config.yaml
attn_scale: 0.177
init_std_qkv: 0.0365
optimizer: "adamw"
train_tokens: 184100000
Each number is 128 + 32 x the weight over its row's rms, rounded and kept within 0 to 255. Layers, rows and columns count from 0. Numbers have three digits each. The size before them is the row's rms in percent of the matrix's.

# layer 2 attention output (transposed), 160x160, rms 0.184, rows 108-159, columns 120-159
097:122105146072118114193205158161097163155143171145135097148135103138117127128115148118083138166176099167122191143111153116
096:117148149032205110135147173141123118140128141136094140134139161027185145117123091127105123164124127106116115172155168131
096:167157130154158137186103088133137199075153117136121157159074155150171129125117127164096199149139127130122177116120106107
120:114209120057095126155105119120070134151131143127170113127021124101177135165140161137141113070116130113151103166190116147
100:113159110079077103066107175171108071166114059168125115176141145110131135145168111123193121115150111098208144135152161112
090:142119163116135131108178119173139112161113086119051099151106095149157126100118151154184190155135127133119157121124124119
113:102177121126145147146111107119114177192135128140134160096064121088155102151106131135143202112157156064154085092124159156
096:154126143104098164100143120156135101136131111092129115206130121108106181127143089167082215145122190138094135155082128120
108:098112153175133087132178085133099153071133123192114133104149166157106135116095139129148083090154097113158140110084084140
091:139138135143093109137099139101086096164133175083155124044064167175143111169174112103149153107129123100173095113146167104
108:136157089103130120098131126173144120139159133090133142134103132153109202170184134163092153133108144167167152105146115132
117:108123056139054151112114143122160114139118174109175149032173115151140149164208122177119072113116130162095147126139110161
105:115181200112128075131188135141077140137057118149136161167101127096141134131123117091118129083160134124151097147177056169
099:146109101127088151111161168090125148230164137061155076121177156113071098170105125127115158126104131131160146099132143094
086:141158040126123125138069084080119090143105220102150153108000096133172106165156107121098078144126135144106105140211096132
092:102211145158098112120085118096103118140104121121159094083102146081157057138154082126213135125100088108162101108104074133
091:106059163051184094169148178147122186216141169096065136132128115098157106130082098108095146191161111090079155096129183125
109:136156090150117169160129116182194074181132171090145110145116109140140079149133140169111187184074186120096107127165160113
107:138102097120141105144117140121141111197129074146084115152154165097130086156097128099203118151155153128125134053117159104
092:154095123126103096131111118086203142078091052161132192144162153127117079110124111150160065118137143103085175138117104099
102:132129158122129161098086123138089093134111130121117104114089096148142099137136179163160165148117082140144060141180130126
102:132159164124204179067063098090142093097180134085150152124096025149102116182173152107101171121062171129164131150171098155
108:092086161132110088153135150113110095141126122121098179143141121116118145121103124161155172102137055138187170127126146116
096:176106132129129098131201127141129152134059107131124086124152119143126162116130100118101148161134159118073168102139146160
106:129118132132114154124159074163071087132148148138134130142134111133109159152131138136141119165136145127129124110124113141
117:102141094165086170167050080125090085117126135120084105097139113091150114173153158138141125043164161140084093092140145090
100:158166137106110127117153137127135099164122095138113085139126150113164100086140144190118147129138079169114091059134146116
101:118128140135107138129091107066187196094068156166111120129133126145147160137166110141167086145084093164140139106198114179
100:128190127105114101106136187146130086073133173149027139137104097095124132055118101144167137135114139042144131124131148125
100:126142184102085147101145132129118069088058130112053055150153139132128138132090133155090096162177100097071105153093158100
109:167109165135141169085164137169148133120134046151089142109132122136033166101136162106142159038148141172123054167146102109
103:148149181085163124146139108165094122138133165193131090144086087120127132145152136141109107099148089118170134086095151122
109:072099137117036195123094096146126098136226153153133115112099196131131096110142141119132132159116169119145086183128155155
101:168120086154184130089161114138134110169114128158120084147101156155104122147133119158176124179130156132108108154115085112
114:112139114085182126118127164129095143119087083128114131154117127090091155105093156049122084056080157092182168103130087144
111:125127149163125160133163109152114079097129127039142118035126167128134114133120144125100097161097076142124072153103117197
104:051131102127136084127140122167200140113147098196104136106134149150133130166117183157148116072146118164136122174161160136
117:107078128118107150178172141096113125103095136100138108109209121160075141144148163153073106108151160160142126102143165141
110:109137115119095209178117098098106133112162170099118130175108040070111127162136072100118146115121165138147120185151160208
105:115143142123126150137114079151142097108146139157163117074141067107151143126118126100157105126050153131125106077063168169
103:168093123130127111139146109176185181110110100103155163124170124144102175130195077182118096170158128167111153120131116112
098:094202125155155112148115169146155181125119138127124173136153066092185101122160150123166168118098123114117145091178079171
096:113126143118059104139119124152122110085104093135108123181130167095196159126079085114126150132109150164067149111156156117
104:184082133151105132144090123177133123108129068130089209168139081151062173179112115173173131143100148173127134160095129071
102:077148087101123063120096074114175112143126151051143115112108158109135138113165097135093118175105088098105156079128100162
105:065144150102118091126163145135133145170167061153086142113166206100158114069178168099146142168167110143129166086148172094
108:123104096179131096142128145208163206114133124127105117146083189102113155150122124160136120127116161118060142141112109122
112:093089149072146115146107163135079141136098108097106087153066180095139136122087152186161121125158133017116110124108141160
111:153119142151104101093133084105179146155194111079086169165096159172094117084166078123115101186159183134131150120062170126
097:174094159067160103130137187153103109104145106151127144120082083133071174125136186074141136138143157177094164137202118092
108:060108069125158113117115143138120085215130165056102132093142133154172075137152113173096145132126176109073120139116168126
104:063083168072095102091156150150131145142189097181171135158131105155138101120141090124182122076145085120188162118140144148
# layer 2 attention value, 160x160, rms 0.169, rows 109-159, columns 120-159
094:098104159112117102098134130050115114114119141135112129135128141142164094151131124166130144138160083199141134078188149197
090:125179124121069121063119113151151145131145110128134136143125155112153101152183126105151067111124125168121151148153099096
107:119248136164138173133133114134118135114125137126117102151122139132088119109153231143170135110112153119126115131085159165
086:129137127124106095107195114105122109146122104114142146100098141120149085112166158115140104106127163155158125121142078147
109:098096142116094121112128154154113123106141162158135164121136154121147131088146037160124107131166115123135163095148127120
101:110211145128118111133130171124074142140115099101105125128096160119131098175107172134179115109135129131209103115158177150
085:115159131107155144129135135124092141136122107120110141135118115151150122159132126142130198119161143127136148095186112170
096:127148130095102137101165054118166148137147107184158139123150134114156127111159041091097130137146116158067125123081122099
101:107158125083116125101117158151198155108130152118107108153127107135069137140106153145149092111119133152089109132067126147
080:167187131125128134085195076102180131150130094128140155141097136128121137067155117108128122174128135139127140121236114126
095:125145116120126138149147095162181127122145138103125088148102102140060150121120212135132124113104152098070113182138140185
100:152171143133165158105092067069190126132123129129105153121134120119104102072151110146169154104123134116142119120159193134
095:131058124127183135211138168142107119120095140107119093125113130139105142209083221152124201117131150078136111155088125166
107:120157103176141135151138098139184144142145154095122143142117144121073118115128181110108121118074154103059121131125091132
117:122241139134137142183132121183103148119113140104113099177128103132079140104112217133175116122134164111186135142067139152
102:099074159112113145119091191092050142103122145133113139121141153129173116166112089159137133149160081129124149089175174162
083:131131111100152134173141147196185168135148113075119122145096120153089121184125152155135155154102148127122143141206091143
090:117069144098135124204102222103077141106081136110102143136144124151146114077091120097137104100149108128193131106177130157
086:110048134081132062165135086088160117130121122116137143107164125130076106108116079111085169053119091153124140085200086124
095:121222119143141147088109112149199129140134135100122153110105120138089122147138210077085148130128172105121119083071098103
108:104148092122150144143078181151138166117138138159127066155106140099156130126118198153170134144144178067141111104124115132
111:127171154127153142235120129164141113127106113143133207129126122121117155144162142097149135128079142132186134165168160121
091:117112113119156151173169132176147121139134136123155150153114144162190151054169121084135054143083110104112145111220157126
115:161182139136080143079155076116034107134133136068130142076133120098135112059153128192132066176123150143132154155196100069
114:138165134141075131094086101171082086130133107062123174087126111100132081094173181122087134116140167133033089141161110098
090:158106153130113134093129142169172146152139114120133183088141095135105117031115159123170146168080111164138115114107069114
101:158233138150129144144091074108155138145128117090141156104113105141144114082170163071098105135094138156122130126205133080
107:136180135140130151152121132112116118140125113124115181125130120158149133049145117061147087140095157120134096100143148106
110:079058163095131154109151124105108129134106161109110116116162117139145146108084141150080102139117102160141158135124079205
102:141123130111091176065198193104052146110128084107096109087151123095137148149111171196133146169132106119148144141139111162
109:112119144150119105137136121136161141137113135192123226082140117138133154105154134090128161116112146105149158085157120129
125:098128158087120078083114151102096142108143158166117042143146122140101129188107150162128213114157119148104112142091105153
118:145097132105119035081152154078127118153143146139127071103130164115101097200114133211114131128166128091088153138093085150
095:099137134096148111034097082095137168122118099113120158092152124108095103148124128149141110164125149148137162125159081126
094:070168163170157176224120124127151140140111148126127130162128133141147170174114200155114144127108130137136146158133181138
112:135168132107115057133185120185105109105148080126151136105129134106083100174181139088142192110108150087114143154142100136
103:118086113154104127128176077093116121082112149088127063175132112111101172131149102168129166140107072157098118112114196119
107:064135136125103143062128088169111143117150175135114091176155106125051123142141120131179174099148121166108115127151142126
089:063107123086120077101106144118108123144135125148125158088124121093161066058083183165145155088115160111036142087111115157
111:172029128160108116128170127146148128125120138127154122118137128158127160168116080172171105101138099184171146149085100140
096:110184138092163171109067137220168125118155111120118225108127112100095078153114130131160137106140173142129127131116103113
100:131113125120143155088123119071127145087128127146141141168156107152142142154108154153121200076189124140118103111073115198
105:182034100200106125202172152121127110091127081169139165124109142139078160176145100064135130092141120106150071118096164118
094:112135132096138113199157047150174124121131153113154130133097143146172125057100129100095052114123099137107163104196168107
107:161120161110106105103155114127108103175136102056149180074111136095129075048151140111118090173126111167165133130147118100
096:167093110132139080054178156151173124147151110134147126095111176126123118109105135143069112124125095108075143133089124104
114:099152113095095102063156146107135122114150117130141138095126142131092104187113097161099178089115142098069105183101105128
118:143010115140147144173127157049176112138111163154126074182118134165088174124094067104157161100136129106171120111076139142
096:147087138188119109153178171068110142101090100128132114154115123145133150145105148138174054126167171106108129139078131163
121:121077129130114062140169119136085093105127136135129031157124143164100125146122051183140149059131099161117099143080144108
099:131156144115169129181182085153171119125121101160149152118122117134110115074159192085153072147095117105186154099203159101
# layer 2 attention query, 160x160, rms 0.191, rows 128-159, columns 120-159
100:136195153136117099106191121078105155142109077132133166103138110096166127112101172130071125120163125190117123160149135098
117:169146168096099103128148030102145125111111134123125151105167076140155130084106152116106119083158082182114161153174146122
108:114153185085089131135136069111150114067131155152120135120202082154139145119133115124129089066141069147139125142163145146
088:143099091182177115155150180194135177163133145072101120152077159128127098209157137147183182173124157074137115101115106123
123:130130085160166132122137224184090151157132098140141131129095178114121113144146141140137128162116176127127099085104087108
098:129123172113107110121106068068128102102145168150137142147184099145152118081126153148145092138136104169148155124121124181
085:127085110090162098163115121120167187143101119096104116153116096133073192075123160125141139140167101144114150079115152212
091:073075155075167103105153168202156166103128108109109109103095126139154113185090169144141111081157119118132128079026146135
139:113107171090099161118126078132150138107136116126115129120182081138141144109126083115139133108160082160129159086133154145
097:105121172083104087103078059127169113122119141124084108124208091138106116108143094117136131108107094135140136132135152142
095:124097107198184164169145177140120162167151110094114096163104181104127106186111122145148137145113167083159176114079050091
106:116150073160138152136143167159102123165169139143165095134051170140112117168152144124143168148138152093093112125088082122
075:124122141176080139104166126145070145147167110182158088095095120155091083161120105182172169166170125151097126185110091069
095:162113161087168143140063100066164133121100163104081142139159070157116125031099124093158087132132127132126161116145150191
122:092140084128099126084182125127125110155173099109144118097074174108120099167174090175073111140115144102090106122095066072
131:123100118143095145143094180139120109140157095143156176115098192112087090108170104102099083112118145116114115151078147060
105:139185101121124094109139111166161096138137144097123159124130113132165070205110148118159071153109192154160132168134054100
110:156157122115135193158080138151149111114128178171145168122157129161134073144101117093139111080136153138136143167099146122
097:166127141121112096135160129200075112115123086095096097120148133094172129207090156092155128160130171166161088172157092106
101:151151158166093136109120131124106074130148139150178167082161121121144089142132129104110104093129157143139141184111127048
104:119166093153112147070144059102146096163142154150156132112134146138143063139160113165128114091121136155101177129099095113
102:119071183077142073072164129201136142123124099130083174108135146134137114147099167134149124138181149151166141113049113122
114:124146112154094089063173081074091094142153129113127129105129138103135121166159138217088129154123137132119141139133061116
090:174127141107143121134161121185141130127129111096086117106137130127173097181079149073181127146115195167172110172117084107
100:108072126087138120154099153162142178118120124120133105155093121144049180075135124133125170123157095100119125048101175175
106:153211077166137154179115102075132111134130117082132100141108107120180126143124126110139098137076110107137147189212105129
099:128168154128077101095154189167060142112145112132107166117178111079184125156106156108117131170129137149162120134147075082
105:062107093136143107102149091075174163153139117140127128156098144136088142111170121208120132127117084112096145088133114178
103:108096152139096096055166113093114115120135147174103157096129158107114097158143097196132081123125133154142159150061067093
101:153146128107136172122111129162154087126124189162135181120172136171138043174113115091145098103135163153137156181098134100
118:097148092143117107085184053112138098155148148133110149133143133150163073184143160189082124175116118148141145119155049160
099:159173157167050130133128147111042082112150137141155130093168118090145137113102126131102115145107140126155104208172072065
# layer 2 attention key, 160x160, rms 0.187, rows 128-159, columns 120-159
121:095121121129078100191114147083085126113146142138145062176112142089078104114125148163163122123099100075150092195131142113
109:073117177106164141117132133129154161100097194156109120122181068181157144126133113080137139133095104149172110104134162151
112:100103182105150142105136091174173152102096181101094146096177098162144153128115120137140143100128145161129155115132129169
107:181155076148120121145128145101113104150144074155140111138084194084103098117138149138117114147179127072140117139113151116
118:171123105164099112142110137092091096155140078168140141137084164063082090130135130139133101150126117093117109126110123073
110:115120198089197143115138128136171163076078195109093094141166083172154161114125153146150160122142162151152175122147129165
090:081115070121100146134048186134123124146191093136162146149108183102130127101154057133100085151098095157115064107078162116
148:155123066125087116131107176143119096136191089128172151141055188072110129125160112121122099122114113111115083162096125144
110:099089165095173146108095124123166166092122197127100114125166070157151126166132114102155143119131099133161130104098139185
106:128122168119202154111141106158184159129075156102111119134186084189201167120130134104135152124097148151128135089131140161
102:175116084191124120121115148097121110132154059116139116127076149117115099122149134175131073122155155129126144145092101110
102:148144103160084107157134147094066128167150089168152116166087144095097076152132118112139124112130106114106091137091132114
081:105150142159124106175102117129095180170119088189111162178099109155125103135147162059157142126105090136100105120112127123
084:117125150087165152131098140119186140116110160119150107119169123145153167105113084124122133166153104144139110107117165165
116:139160070167065097112148095137098086162179144123142159103102175094058064136127141144162121113161158092089112133137098100
086:107139187073114133124151132138143176099131103141140183141137083139113145150134156122113135180161056140146165165211139085
104:129089112133144127151166100148161096174087098126114090122121155094117147139122114133136194073110194073117097073120098182
112:143076118154136142152066130129167160125150094138160122155089132105136159149177068096101166125114109139100145173119153149
098:133119092111138150145153113116113165147111095141070115148100131077140153114131136120136116096108160091152138110121099116
100:147121192129152144128159132142114165094090110135134123122132072125168159139148179105096145113139151123151192145193108151
108:144132138167161142136158077113140098115074150098129107104166126185141094141141162130135134105134156108127178099165098179
104:134118159089117192146134167189097139083128128125132151160078098116115183096099172141189113162133127087187121162149112147
113:160153157156148132122217050126097068121056156076106101097158109146147098139097205154156138083154192113144143084148087175
090:118092092122149166160122132133151139148127102142121118174088146102130158107146083104173139080109159056128104132132131123
094:121141096067082140123068161124142133129205139157129156154109125113108132098110083122120109159121029180127083131079159121
103:157119099179155073126121138126117143158111097140132085088129194142148098118173094128072117067107198128058154117133131119
100:118113129130116114116175111149130174118095118140114133126139103071151168157110173119164165123139123099135120108147097088
105:140148144128102126110169103110107066129120179130112149105168152201095086147064153184162135142163114117141099099129120160
105:152145180138154143129218075138130081090061153101143143116165116171127154159104203149164158129170142067165124125167108161
098:151076138161138152167089125141175141134120100109164097159074128083147159156161103096116193132122133111114136166141134186
115:153106133183132129127173065114108061140076143113131090102148151131137111122087186170178172102143191079129133088150093194
102:115121175145149117120189093129108154106074112119113105101158094120163135145126196141122142097127180123148175105156092132
# layer 2 MLP up, 320x160, rms 0.169, rows 0-83, columns 120-159
092:158122149165106095099133178113131162133146057137119133194133144112158090107145092106150133044162139090080154121152115118
103:148113113156103173064158126125130121098186125094126177140170120128108144150207119139112125176140134132148143176080083158
104:118122141124105123126126141098177120142124054128153106140142160123103123106144054151132084133116134065097143098083087120
094:126160130144073126144162150083171079127116112087195084144112146129152082138121164089085141104105108137106146114148105110
102:117143119108140097077138139096167109131153151134158187113154189034155128147142099137098148167131179137065118176117176108
047:179158081109115136174167114115150091161162060142125182094071160112122090150152164126107100135110153125097111133105107095
100:076143137151102177144119121163173069142112094177119198101138140159180128133144089153170054116118124138089164125119129148
097:129140069145144159152116118128185092138137138110135125088088134129150094107158158154159145156045134161113109080088118108
095:094145107132130181130184130103121146105097113095158171061114120113200145158113162164119082181127113080147120185165159149
087:096126099157140141105090124112126064121116113093149134132150107113119104090180081047162081135081157158156154145128103080
111:105130131161137108177136107134126122163183119083145100089115148044138145139180147107136090077118188126152081095078153156
111:176176111201087096131164140081043155116150121164182162047136197141165131080136119127133118153165082129168107156119154126
102:097111081170119078125158079103138096168150109161129132119079093112121151095097088141105123149160175146060088153145147156
050:151144086154109121094154138073118051173159113156159118105080190112126096091170113135118119094152127144071135147154091147
100:114112151121113092105184167121121077110139070139111115169172115069120141177148180155072144070136130112058109115145120105
106:095120065162123175097168156162121132152181081105126110153105162128146072143168169136061126130144189148124171132154143080
116:162070097194126169090112093140153087137108084125139180158127105133085098114163128083124151143121115118128123172134130113
099:148131103097123085125142105141062066161096079081076110122127190106164116081100083138154092060144187078038108183073168101
093:132119146128126082118110153110149139109204156140138158033112136049176092148140134117111153104172126154055140074097155146
054:170139102175066097112155131137127139170199079123144147099109157088097093141206144134136084160070100070095136144135060145
110:136122088118124112109127159180125131159180133178184134107101142118132116159154167135070134156091177092104114085141080100
102:127116095189115111054139101112087160174151116147180078116137110150145097187148119185134097098105142126135106159114069142
084:116075084106126104101115153157206104149191139066117112137139149142196090176173138071136106165111091144159136147120136118
058:116164041149120112162133145116112067134118087118155091092049177077156106108147115150125142111061167125134086099184086126
094:141184110138138095120110119150175103120133125188150154114148111119059129130119088104153121114112141126109134171085152148
095:146114092213133117122122107090127156156192096191138117138153136165081115123146139090099121112051133155094142103124117151
047:136129051139074117113135112091134112119158063138143120079052159106149096131149152105131100074088141120127098144118153090
099:119134092100126141118097109204072123169127068091144114131136130108093093116132190115144129163090149143103116157161130111
102:114076097150049117129137128129123058138128094156138152087145145141102079093109118093108159149119135153118125137153110090
122:136145083103127089099113168148074115138230131120126134071096171139206077168167101091126167120058097120146107119094122149
093:168166078154155143143181119114115112123174117076090162081116130110135129196123120086138140130102129160169134205102099118
095:166107051115127163121167117134133101119117095093148134108086113129124052160151122138112104117075109080166087140149119102
100:178161156128094133120180137120096134151161153108195126069122154104122132117141100099076097108138150137125118192095147167
109:154125158109143129142107125089134105117174111076194143124097112087103144109130103194143101133133138117088062118117127111
044:158133068183116135140145134062128117166145058153131134125119152044124088160159112105096108103126172154093106101147128116
114:086184141141124130149165141101124040142127110142113090139112120111154047126171148152091143093111116150049149149162086116
090:174077082156110090191092109087149162116224148176115127086124113136167146125189142130105173092104099117110145090085137151
113:133163084187080125161126112130116095185221175135139126099049131114146152057149139120071075125064116122121145102125117178
092:135127130174112094147101162178150167139159062108112146117138110127079078080137141070117123145146153107082097094169182130
119:099142143154148117105113182144123074148164118135144143044117147075138046162142150084130071126098104149105125092119130111
093:129094128074137142111119166121104150146153128074118130145120096146172111135111156131136126135141100103142111215129095176
098:086100135085137058117109136166167169199088108073174111096062126108121152143191061140138103133090162153110053107133148111
098:170150107208148152117128151083163124208127120157123113057144195113095099118195132130105141153128144161186118153101136114
110:124128099173124177120170130159109080134109069147169149172105142088152108129166095081099132105125148145066093114168138083
097:107163122103130041143179122072044112147113127145139100139106127103134102148192103081133111165096136124106119161123121110
107:117160119132125136085115095166130144141175098103152111145099158109150069116113122084094144131139171100095128106079086140
113:122131118143115166114192108151151083125171127196114197148123170157128132126110085143143061077179167102060158106093131081
098:106093088142153140110160170156145141129142123127124151037065186105168052171112157121097091135151156159120111069087080143
098:096162108135128073077145150150157128132097111138150121121107146126111103065125175099156144130110121128125115174129120104
106:211128125131073107103196147151090110134130101075116177160165110162166137053165123111074148143133167090102124194064087136
131:112179072150119154116117096116163044140116119151157132111122141091142105072100147129102082122121125127103048116092132107
097:143158024164091134153106086149073107129146063120139104138097183153136051083211114116153131139112078170135100146125110148
111:123075167118112113175188151152122061203145168113138096077125126132115084167115118080075151167167135103158151211065123114
096:164151095181116153142108159166205070099162108133197160102148102117134065153188092096144132107110205116079176180089124129
110:104188122133120090173139154082115141171140123134213125138103141081081140144129098076097127078057110166105109120144133117
091:113141137188086118160164174078091075135099145096154138118155140089117119170165124097098126151073095132113080052139101130
110:151131120126122114107132168094136144130193131072150201152138128112112125094184121129113107142076156103137144139132188133
122:109159091092086126073137143129051105192207139166130154076076139123162135125153169145074130150142112142068139136125161114
088:182191118118091176077170123139057107106132138186176176159115133136171139155208119117081152081145146149081093145112132127
100:080101159144100099082129116140139177127115059162104099156144156140103110147115125150089103141136131122141131064120177121
047:132145071161062102157176158116122104137155051121123161103088155064183073100157124132117124120126121115092087150098119118
090:115148066125060087153070063163125105118124089042108096147123147133134017157093108085109093122085132124078142119125111116
058:146116108118084104125207112088174045164131128134152178107108172097111113084146108149117152110135114095093140114112119100
093:145143098152089114153136193097098053138171112104169155095115130127079144126125150082115100065122124129106083114153132163
107:149132097183147084101165166142164112138165127093155156071076130067142134132166141134121151163108111128130128124112162131
103:106057145103078099120149172074125121166134051123130144078114161104088122162158088095135067099150095147071140195117137070
039:134148102133082136135146121118104115163168056109191154126091153107127064143147105132111116082116184125088112085115116121
119:129172106107132135155142085157077083155130138192157164061115137106111122151153140107125120144107120095086087099091142131
094:156092131149140134151119174113056132105160119143116140111091105089168127149137038178094063151127127187116120118142135093
095:089140127147087186092130180059190146151181082148110144153171132124118121137122124069154095080092162092113101125132123072
099:086114136179098115164160132107157058109141129130198136103129141094174111130089144127144133127129100103104117100131118055
083:155134051147155122071208144148154116106123117126158157155087105128171101121128160137164067133102083110127109112155118131
115:165131045193077122147128156156114105122149115153117104093081154140190103175166159135126057135131139139064081129103158103
102:075109153088150089112169144070135129154141120085149136089063096112176135109191111152150110154118111160131104115119132106
089:119215106105142078107169117134142144090179111145122186115145139141130100148126106120164092133141161097060105123140131133
107:188168129179087148194132170139106057131180109075126155106158110104098119060114129113159095107159155091093127147110090056
086:182121116104074154117127127132138111108145170128160060109061112113166110160113100084070080150067098138085092114118154100
094:123094122168130158123094124160096100129104096154141123128117146138088136141127123186131142084106148111175104078126094152
129:173176139108139125101213081153120112105111135199157127113133138055118140111138153108122097122151179170119159163094135085
092:142088121120083167145154127118126080107077110172170158065127080090112181173096158122111102121126089111071092089145106086
105:126166090144111083149178146060144124131110053181134155095123155058130082123111100104130137039159184164096131118133134127
103:154090136085111126143140099158166118133130147174149146075075154091124063152156105078097090084092098084101126105138177118
092:106098116148144108116104074112105108140155097113119094127133213039164107133101099179129091128118171088124140126048142107
099:158144110117145050153137179153096107170115088137161066109143152058115108092121105072102081125105134176114135117137131042
# layer 2 MLP down (transposed), 320x160, rms 0.173, rows 0-82, columns 120-159
097:160103183113134120175123123080135148111109169143118093152110151095099124117071134122164159113134119174109076103104139129
100:150161131090096192176155105103091196119095103146174120150136125084098150150133099135111084079145144079125115112120195111
101:110094192187129133128128157175147093154101137117063146101158138136075175119106099145092121106135136121104101173152086101
097:134078117136141074108080118082123098098100101160119081137088115175126145146123126135124124133067095142068173131104110096
101:094142145104218136134153120136145167106091154038102098158100157101108218137109124165114128192181103132117095110156082146
037:134140165130155153127092164139143134110134104156162105153116103144113220107122117132089133138120152103090094131182103170
101:106124098164167190130127102093179137133102151148110108129122123139154067117090185108120108122095094155115168146147108105
090:163178170062220106125143098123152161131066131129103105103103124067171136144151100092148164157129102149148163117147133166
100:086054140086221181160155098104140137063091160110114155129125155151110154120138115171143124171167104131157135158090101131
103:056125172096225117127105123130182122115141146031129157135178150136119158070118184114172089118090103140139171105131123147
108:096102161072148139108178110176162196096125101127125053111115099146079185127122170164152090128075128115130101075106153170
104:179107132108106110112166148135059203124104118127129227150234189133115195105080110147103138154107114150086102117079155155
108:080087106096168083129148122134078123091107121113089101212133153115142150112136128127082141124201141184148145164141174097
045:083116166122122162064127127116137153076130128193103169071102111158101121124085100140170104123098125119134099158133153175
099:154126170103100086147110130181110149142126132223119144161117118145115118200073161101109160096197099142145107109128156126
109:095091166100139175095142149181113080140124131109136147134106092170135132122160148143097135149132193149098185162156165128
115:114113129073182158171144096078208074143101130093136147147152131118159124161123190101105142145158143132098117148071115147
103:136136131097117124085089092187133137070070139119061113129116076129103060117122094115113132078135158203123151117137142111
102:158084178147120092160097151151100159077144173128098075150165183084169151168121091122159153147215126110106172132099114120
046:138177172148123088099124154102096170115047157058179118135145112121131128142112089123139163120137117130121200150171092198
106:102123158109213126182140219136180153206155205136136101162129076132133118120175120106126123224145122148144183076172096124
103:127123122140163113121085066139114151138105144138048088143106129151109085156071114151106130126149154151113102089147127118
096:127112120093216104135079121140153148166158101122125107116162097177103154186137153076156111182116168161173127136101141165
053:110086169089160147043143102146160149113155055116197135139149157173104065170148134131176106112168075133126164093099139170
102:118107163122160127156110113098207079098178204124120134129143101136059149182107132168142102104153150146112183095147165140
100:168207091151211149081080156072081131149099131130091101127144133145108080093153159148129113117085106144120184117120124142
040:109123126222140127134110077158116078139103147131194112124157109134068139118149142161098125128142111139151205133123112093
102:143121133133133102159114081156154123124192117097120095196120112096130141131110174102105123192170136156116149129115153159
105:078137163099156129127136143170157151164127106117114127148090124139140138124088082187155158160099151134142112120167162089
107:132168125121167130084183134170110087067107179215123094124159153144090147117116137121110125106107078165119117143125175138
099:164105067106211110157154138098104161108131117149043107156167117131125242154130126159175105177105094131199079147140142118
105:123124105088235183145090119150110122066123179120102159123148140142084157176122138148123104152106114092153148125129119164
106:146153099130140158103123159149108071117098139133118101149168155138110153158140113068065123121148153124138122114107134146
103:102137151145199089143160117103218147106152168067149066114139093164140208161109111156113116166158096204112123114153136096
036:148125109112174171189128168093128038145138089147108132157232145136155048167176095093148104126160139057135164094091089170
104:122114176137135149132175142081133105104148095109102090137130123091098121162086163127108144126111116172101121104130138133
099:113159146101159098156053084136136126057126133146101143139090173098159166154103209140116149114077113124157156083151190118
108:138151140069133154147097179129068185127111104163081085157164121132110120090147130118152114084150090087170085116060137156
098:149134149102201160080106059176142176106179140109113151118144104143098148134099097133177167187114096082108129092093176112
110:117052160083172120087124070145140113131151133146082112135135110160095117154086151171116128140099087139121117091121124167
097:121114195119099121150067168153106153105123169086107056102186137152133151124109129129161107129159190116060103119130125149
100:117141108122180129148073077123136154152112118111154081132088138096063130176156149140134159169148159114157132065122202195
095:156057146082134153141151146133123170115145165141137148204146133167161137070140127181159105113138091110129120119122073151
088:108144110105128142112200056137096106129062114121109129114133144096109069095098122142117132139136112134167131070150167150
096:162087167070103058146163124143111055112111124182168128152141114131069153133154138144200145136133060106144108132160174111
106:063131132118160099122134094184155172093126099101118085193038134159146116111101134163088101161152138151132135102130099156
111:104065141162137165134112125139110139121161175168092156138127165211085100155076127129149135152129119173089109205116107136
102:140069104088255150101168100106154173136114105124054100132102169150102108136077151245152144127157159136138140163110130152
105:069142167108236072121161115143168144120095135141103135161113137167131170153144138159165169174147153156154153106153126133
104:095114167081124132122142110146157129131049124101089088103189121125069135135151146113107173150146185114142162108182156140
119:114142200123137113151107078110151146178150140159098136109145107085127156111113175165175147127110102116122047152099095187
101:148109143102165123097144117163101167093125121130132118220109130203113112136130142135150130132151130169153139098124135129
107:040149084155117128186123097118085069095160193143087099114130150157104084160120096129115141103152132139120135102059157201
098:166098091138126168111125178101146114134160128163118198125140099157111131090113111147174164126136103181148147138121104140
109:054085153068137116105096084123137129068170177194089114140128072171074157154068129160131192104159142116161175066098144191
094:113102146091128150113069141151175190081107140123166102142141164117093132137112147152152089131084091104087108165142083145
106:112079161145133121207120167118175172093192141113147148166119165117146180153158151088176180161139116117141070063098092160
104:141163118127134170094117183072089134085144154141137218159106195145110192064130120158146080131156143166023119067131158141
067:175194171126161125150120107111133176122160109152110097131137114125125159136133088065171123116139123183127128202128188162
101:158057146090069139138149077154119132109139116125116098105078128165104106102143100164190117132169176063166107149103159201
045:174152144086093179133148125110064116143139151124140082109154152093158158107109121119069173056179132120115177060137196187
096:116148131110162144166141038121066090116116169079133100103170186133106133165174102105148157136170124157138163081165107108
053:165121182180136168168112147147168142123064118128163087153164131095118119122135167135158139102120162138165186133128126112
095:118117172119081132119148168141115179098074140136068149127092120115086201138115108172130144069137093104122102159151091145
102:142105174101255116106173115152148137140133138145135144181094117140114121185123121130186156130161136171163190195132118117
103:091206119134112159116151166124077126138082103162042096096141089138099125102143086153093105163174121186110136167108110125
031:106130136143145156151155075060122114119075192116132112088165123182044116098145148119172150102117161080142173139135151112
104:099092175078121147114107096132130077104089209136109153164163119068117138145087109152149068152127139177056098179127135126
103:126116163140146170101159126145141168072115139133134070127147075151150139131118132082137157161129163201155135148095145070
104:080138125140186140078114125138078158113090152152094193129154128156163077130119152079143124112123101146150208120135117120
103:084078213094080122123104171079172091113084195123130146121117097095089194083106150128136185106094133080167134166166117133
092:113097146118255152065134152130153132119080137117068138158161084163119120101048163130146135153169138181186130069121135139
105:155135141119097155148112170110162122075090140127097026132107120143130064181106164180146160131098102136128066122097141120
106:139092185072164146097127118135117144133124127149148103061103135145085146122134108142085138184137155139139133064028131179
098:089096150125177121151143112173158117097145149099120131105163174175093166137130134170112161109182105133150168128131158096
109:167149105135158211126120108175125131097129129087094149137099110183096152138074110120161125147167115123159081161137143069
090:116085134129126176099160087181148138136072185101096132135099122116177181119153100106075149136116163129107165129101134132
099:115105140112167122092138078063061068122117160129103180108123140155094108066166101155116148127118093064167153103150108154
111:122145107085145147103067178162075153128156152061102060174095131096080127137153110114140145135110139137175072132108111095
097:139107182151083173173123140163146147083074163149104117154110122078149177168044125103143165153163121183077139099102135180
102:163099134125147118191116139110193194089122107112151128179134108128119130100117128084185128157139076165133126145125131111
103:132092154086119112151159071161106109080114133140176074122111190089115117138180097141115128180116120181134113067157153098
099:141108114138116129175124106118117163102117098110164141091107111159162160130165088146104128093149131131159197111139134076